Each number is 128 + 32 x the weight over its row's rms, rounded and kept within 0 to 255. Layers, rows and columns count from 0. Numbers have three digits each. The size before them is the row's rms in percent of the matrix's.

# layer 2 MLP down (transposed), 1536x192, rms 0.0949, rows 1271-1320, columns 64-127
088:135149109134155125140179122070114130122083159095089091106150144102219124089085119107147082109073119089186114113154129135085153138133166079042164117164137118151152140106108139082108150097166103
098:114128093099177141141096182110150117093109166145084113171174127114142168165123106102121152184099095177094118102194111138104135119121078072141146106121095118132103155186166135151179102125099129
103:148170133099123162077134106141126188158145133127102087086110099110109102172084123055117140136077115121088123189130178157126138083121151159179121211147120102133131099138087138104107138109135122
101:149095143124125103112104116175121153122157155139163120120132164140141172099075053104156141159066144106122126108150141129123139139117127164135100156111102080131119155195147120194141142184170127
112:171114129134091121142112155146091067132170124114098112113113140106127141083139091132120156116043152066124206096104138142123157143136067160176110132115131112116119126126169092110118112096189097
091:199145163151145137070131075104081154142131129162146109121128110122108126071093123181109116166088113139136122132154141157120151119087173142121162128105114072117086141095088129109146080068143157
091:124155088065137122095121122144139147116103083152174122119121110145176130137105141080110117142105130107114176117112131084113150135108116199092146071130161117131083094128144226135137099144129125
107:122151090147090123121147124061086148108188112114158132096085182194177054167075106108096063108128119150149175092117123154103156115094113145101152081159157079153063106088083170052176166111123127
102:184143099147133109062143142146139159129143117155160146110130138116195118146104076169109095140134206123130223141110099195132165157100105167087118128127214067098054124099101105153129144103110165
103:135103147155108144167091105101149115144120167163093111123162116166150040099122186072165160139098157114081107182112091143120205118124149102181124103138138140128081141161158101104135111053105140
095:101139116126103106103092094140129118120089153091161099146026104144143115147094129094152139194123096135132124157123118163101146061060122170075083085204172117118170073091088158136158105125155177
103:094147059142128114109105076099132167088105122063124135102129106228090132133072139137126143178059105135135106162128179132087146099143139132137145138196171074160119100138142107123116111101141180
096:100189151178207115132118138149115161102105148181131183135130118105090075093185103121133154121107158113126155093197138113114056130092144159113133126049079127121104180169143168102136213148141155
095:141212124085164127145137141087145166144067134121133132173114103205139125084158108119141139108122128145096102111175113136137088116110050139097157148106149150106151062059152137154192149118129113
093:166125095084163127169101089165145108102148114166118145135087092091140120167139161176123098126139121200118138137165137088067133099117158168173068128130172151107124155136116133131135137124185076
098:158139114135094128120159108145141151042143192054110124145082153145159150156142169126172106155134084104126118145082132152172162093204147069063109102070135095125139171127194134118149141126125117
091:104101102104193118136137117167124153177114112111154089125043108040103144153202114121136143113100138092089149058116083059178157196109141133179157174124120155118080198119160072151158128146119150
103:098164111108086132180040125132154129091117142092135181087092200156105104172097090177129124058118108139134069118150189095106111058144129117086120103150118084154139155143139117146068131159167150
101:099131155154142167140151113135060112145162193148182142125087125139109097141145152112161098126133124135108197078101109097137127112162127130132152225110150107132078112086133130093155168114088188
089:097113145139104034130092156093139079119090073161124115101110128069161081173097069124120141129075092033183124092134110125172121141140165122170139110145114163143126151111105132097110082127057128
104:141097189160109104161026112105186178149081149129114121082152150087164139170171124154081138108098132078099112134159153141152132187084163044177155107149153142088108113126126137143129188076128149
104:114166134104186140060115115149100097170128120147134102143175163106123150110149155093120172122167165143148195141097159091155098194077201154143125122105098125161102100162121091098133075124152081
093:185130063153150170133062104122138100089150148138078097084131091151097137110139162131093197150158133141066126126124121146113091087071108146147161111181092119129095128101061109072208113037160167
089:169111121117223142130109155142153165122119142150085086158122072157098160094173096109113162128157099164148140110112140075157105120129118068087185162122088118111060143074178107153149137144135146
101:114092157139118145185165079159126145151114168121129135166165125154166072143112127121148171157092062103152092131131102103134146098125169130114121107120159186115142096133102136098172124118143166
102:153154156144136101111091201123172104152135085076117041146142132163119139159168098185137162098098142065161122132137141212154106090113134150134116123088090136153162142149126139173136171150106111
119:120160072161111122139148118085193111132127143114151169096092140173129094073094084124176168152097083144139108155154106149102129170116138109186103140180102114176167134182078102138084110106081131
102:074096098094136158110033146170098112159119120084136097142161147166088110141122171126127152136082102088127201106181127129129133108166191128080144158128157123162141147183140148083153128132148145
087:148138172076170094156166094107040184099109146121121127125080070188210096112152083129151136072162110153095105089146179094067121117145070131175150142150148138064143095090089166156177133156127153
098:155065090151100122082082141134186119119120145155068113132129113102135160098110145143111160186123148130118106210171116146116135140129124159118098152119090153111209171098170104161121136153131143
096:187174123053124132086140148156094134127126144142077130128140178155168116127165126130125087149044134125162149183113150120138163156081080138123127125124161148109116076092088174145092157107137081
089:133116116114147100114092133161137124130161132163086118090161122158152139112138114113156082122173155103121155109131184086038070145128121130178122080150098135127099139139173133108087127125148143
099:118145129082138096132105165154141119117122109091134128163112142135175091122056097099147116066117060095134199177154103079170153122112139120091134137130101133154105111133095139128114141150159176
099:148126123143098096180165120171098076085148097148121170133072070116122188180121123139144127158183161143135116113172089131167055087164138093123148167120132174095145151080117122152146128175087159
100:145107088091171104194094109112082200146115142131180036132118099116162116131102110156152114136127140146149148097127156158085148158101138151170157103092093141165107131162124186073085113176190141
106:171125157188168116155104140055128153124120164119121134090137126116140125157095157191149104162101056149141147125129138153137149140105150170219119138155162091075114121113117109078169100130096169
090:193175180100127068138105129126139071163088105116131115156127173084104176115147117100152111112084144180132155113148134094133158141128110124088186114161097125092187099126122080162086062120110087
102:099179100099143109096178138099143141159123152203128091096138131108170065167099128110121123082120183120126174131149152126145134129115097127122094097100156189138134158086164137114111115150083147
097:128131115114123135214132074139117145143132132186168133135134140142098164132050170132117086155101168120101137131175186132177136124162129148094097145125168128141184080107129147133097119152114130
099:097126143095130177115088156132237106103118166164121086117105127127155077149082107133208161189057089169163135096132136214124105169140107121103116112125096139144160161127168075143085129125108085
105:097114107089083064148083122066076168141111094131145137118212165175132146124140131100100125104103119097162161107123150128090140110193088110194114102104135075092141126126098221184171131130117071
106:146121100137137146160160167131111106135175129156170136155182138116085160148081142151122077145144195074115136195160159158133171139151085120121120129095072186175151142130139117155088145114119150
099:131168129159124112175143097112071133134114153138162111134161137113108132098119114129163120172140110118151109102148081113095151152123172076142097127165095146142132108157113037089126043111127168
110:115173080151169115089087116085154107106117134071155121137131197138095120103151184137135130103108125152145187143118142176122110127123106158130117116082093071105106106080092165146110138097093096
095:075118112143150029180096101115098164170127158086091085102144115146137076168084089115143120107104106136165157107139094142128106154171134227133177072105098114100093096143092160149119096144089151
098:157136171152162120154108148120151145084129134132162140084140163112130101127120166127105111138146089152176158156184126132202192148137108167136122114193123107052123032164087206142122093108084155
099:096148107119091132069120143121183110126126171118117103111148112149095155117132106172137105105112115124144167128107072147179100151106095146139158136115114155149100140075138118136134192161140143
110:187163134114099149024142127157121117178132078109149142143089098109093166117129127118148096096141167197186127161137098112156088108143112166135133114192100095105104058127100139105168145088143178
113:103142099112125141158146101150123179136128172170157150086112102127121115165159124121172162106172102164082148078104190138049116133099080116112172121124115036148113174091101127067143156136140164
101:144161152154188114147133104122118118165154144137150113130096095118074102181142112133150111127089148113134046137105135141199123162070137091191159148121093097156101142163142171096162107104122138
# layer 2 MLP up, 1536x192, rms 0.111, rows 1272-1321, columns 64-127
097:116129159150163153096114112139054156078134098098147142123150166125078089126131151111096099177145095131167139117081165136119107107098167171176072115092133111170152105105065158052099073074194178
101:111178103144120152100172175093121145127167093146144124146032110138144091123112116089142083113123108140154134153082083173087161080077148076168076156159150119139140093045112121169097187125108164
104:131137113132071137128098156119148147146153123119134131149148137152196125142105122131106112118084143157056133147125116100126124036123099161168103112154131120123186099075153082109173231147101169
112:138119068155142136083104149097136103051193146081079110094151137154153083162102155108082129101104091127144154085122138145110127124133084103100121147130123125134148113126058140051118101111196127
093:141118137176100151183095146106119157157190199130126178090121100079150150128170114192140113171151129100136088109086097115144101142161139143077115161124084108096123118100109156079134081070113103
096:182178188129115174094100163147072124110137172070126108172139134149147147124157096200188133175122076166139106088148112177144150115109118110159129148140144126089110155051142158129198138132145136
113:116113157124086108127144134131080151131114130084120128168133129098192139084137158158082140086160088143173104128129128129120102069132099160160122177127140159099098117116074137118112100144197143
101:103124155169131123142132178141141133167151142182148102172071070168113073176156147128104123089155116153150122150054092126130180145108079138135076161164179150121148167088128150138114111148212155
105:126164095077129147095139146111092201178066160141144113148085075121087183097180135199134156173075132094139128150156121176138118130157110167109109112145173110151151063158117106126150086119125176
089:156115170118104156120106134138103113146132181083126177124150096125113137132130164175161175104153157123157106080127115115171181137131104141195133129127123099073182071133099163150117149085118177
103:122155129115110134127122081123149143059131145132094139154105104063130170128156173144131112093110067117117085155066064169099167121118140117128082108134134123117100152046115125121144138119219100
096:125143041113092159145160106069090104094138148160112152144059085095124151160122141154136157127135167187077113143129079070129162114128139131159152129135132132135120188142103066128087099165104180
093:137139143104119126132150120098139142153170169160130113103149129147134147128157133152109127152166109134162105133166094200138125130121094173119099130115145117107091087159117124158090159088154144
093:123157175163109132077139166100071169136078088122137126116126162116137102139151137126057124110149178155094134106088144110143175046118119054162155114165149096091157100134128102127069132154136206
095:112117134122065100114107125129147137147111169105184078183121131196076082150134129166101078101131073128167133123061135146142083084072094119136153181115099141131154130126155170090107159137127093
090:156183134129112115122110097095078142102152163100118094092113127153094146159066169131122131186083057142129139085122099139162104046152085155141097142114109113083096038113148170094122164121119126
103:139118108152080146118193121033138207097140128065160111098159121163108125149163161128079167120102124120172104075160144127146172153074134153101100149136079142169116131109133123097102175096128123
102:127112166160144176137104099113154153173178163102167127107101173137116139091160089173117152080172146132138125103119150165110155134103104086104099170185150114173113166107140109111157133158101128
091:177160104168099126138173067126141134128133198155110176176124165110111134127140071110136144133166143099109094160125140128112118112101171166129129134116118082138166118166120148180173155153134128
101:149126124143134117032116127132144068159149119118107137067111105100134102141107055112078108113122134057173115098118155115147134143145183165186063137115173118095117093083089141129058162124117164
094:136120137161098107092109109145133142103135136116128137074081110138138098160127164149127086155095077152098059155092106194115166096136154116176058151134117091104122123112118127050180093128132142
095:197151122161111163124144105138175133086126132152140084102157105083068154106076115140139077152063117085127129111116136166136142140089150124120078161160089105164181133182146103137074162127175126
092:076197100104127134105119095104155086160178152058116090081154112136118124173065100145127063163099132118074147159161108133125156112121132150112159140113194144124118064161079098117159155112061122
096:122137121164147155133142109096132105136138110110107081101106069175205182145070095100138150143084140150096100116129120097136125130116141119155103110179081121123128137100144134107167153152121166
106:153148161159127147133073082076082108164119127054130098086137117157186127181194159132063104157151101122146116158102137117139116127113105152067093134136179089158098088100055129125161158084212162
121:109124156139133121119071140137135171112094132104151122153144161162095145136156149161097139120144137109129133132150138103157182140129147181164130161149201169115131018079148150074142093160198103
104:170156144142108104101201159158151071142110201122184156200140123146107137102132167088149129139133167091153091060103137138160071099104101098126142118124119101126142115125175108111183129125141101
087:127147174179122094131152135145101132172124092114195149140141147121113142104162124103093087144179080100127107108176116144184116185139135085153133163124133183168131110075088143121103093078152076
096:157100159109066165123145147089126173134131063182154144131113132154178067128171127166139146165179168096118134089177116123071164061075137118122141157161096140112167110101127095132070102137165155
099:107215092163090146132088127131136096124206110114119125145092145102093157212145126080143036124084104148084122158117141173094133095148152138126144100132125065139117123094108156118144139173078087
085:154092150201119160115119147139143139189143133141141119112168118123102102091165093147069136178117143141099118109129113126191111094159113145174124157116114135182139106118175091099117124098150183
097:112136142151082171132146169116149142115136106116130129075159043153130066120145140149100155121130108093149122116146091136156171134141131168126142125136125152120150129137134112138145109135190096
095:151151098107086205128168128106130127145081133136199161157127167164069023154161165131148089141080153150122118120142116129089145065133162194069115137110164156137133096121121075109096137119101213
099:151115103125098093104117102127091126134116179062069105081097088160084186130097085087105139154160098127120107167101070162175112118152097118160140139113068113094092149129074096123146131120108127
100:150127100115142115120154096178047119147134146169178102106087066104150103121100057116143112124102110153073087103117086178139149114139206103123116189173074068190106134124109119150144059095097187
092:061134102158109096118177087157116092090095119162138147073157113156152125120096106186096130163168135130116116101126114129174134070131091154151161110106079149159097171104148090126100100132119142
099:121174137177116162101203112114145061076153142142091123141108115195128113191111070117161155101095116089100108108094090103125131171109149065118126165094118121172139140123163121144127096177136088
095:082101136122047108079148156178147053154091169133165127140141149139088143097158135107088129106146128125147137185162069119119123112143095123153154156145066134111101165107165138153216133116153138
095:091160138166132100069156127098163106118170099103102113072117207153084102115146184199107128122094057137128112096088105178086097134133128188134107116085135167138187116095103120160108141110109086
101:119119171193122160141144136133141152170189197123129097084167125094157116198110089100084041124151155098072147145084138119137114130095122149095100161154185096172062052146125122079167096114092091
101:095181100186122100144078076168094143172111135107126126082146155125207117204111168115087152143094075137176103117176123196094136123130164180096032122168122092118048113108127095054172149156122148
096:101133160116132142129097140111140135084089175087037155168118136140161121108163147126046131118149079135183121107119133127113118107130100087188146128117227156121065086142104161121149123134165108
111:159156155148057170093155130123148110138151122089129125120092074095173123101145129149154116182131166126112113098078073123138107092106110125155104090182132096179104137109131056114149121107127160
097:144151131096069150081176103127104149122104104122214123145148178165166122215118142125142096109033127164143143162105150140134202102145110187096142109176171070153162111126161146123082086167127163
097:091162129121093119121161114133156152157172140094142135146134083119079094123194112130112131200148163134104117108096093173091140154095144046088167144125127150097141113133175103127137094136185142
099:129191146195115187121112073124104101148123174099173127147137128085096141109135185127076130126143133149226164150059088144104137123067128117126131088099134112085156104107086134132095185132104121
107:187153157183114099103083070103108077152141156111153156163119128167107189179123098092077148123128149202122113163123113173144131122127180146095150154191138099075148104109127126133153096108101121
105:125121178159079116143131121129099072121160152146183181147100102167099151131193043131143125131147156146125109166086100086117148156087112100122161134161151090150110153144132090114211140158161105
099:146086115117107130074064146153109141115135194108147181143134094116144151091127139134150085143124081106181117121159119129165110125163140100130147095149137113182116163142188109150195149069188112
098:137125183154128126134181054118076095111130108142133092120098140213136164146142124153150110127112156169132104098162139166129118088103113130121096184140162120088180088083125152134157139102116165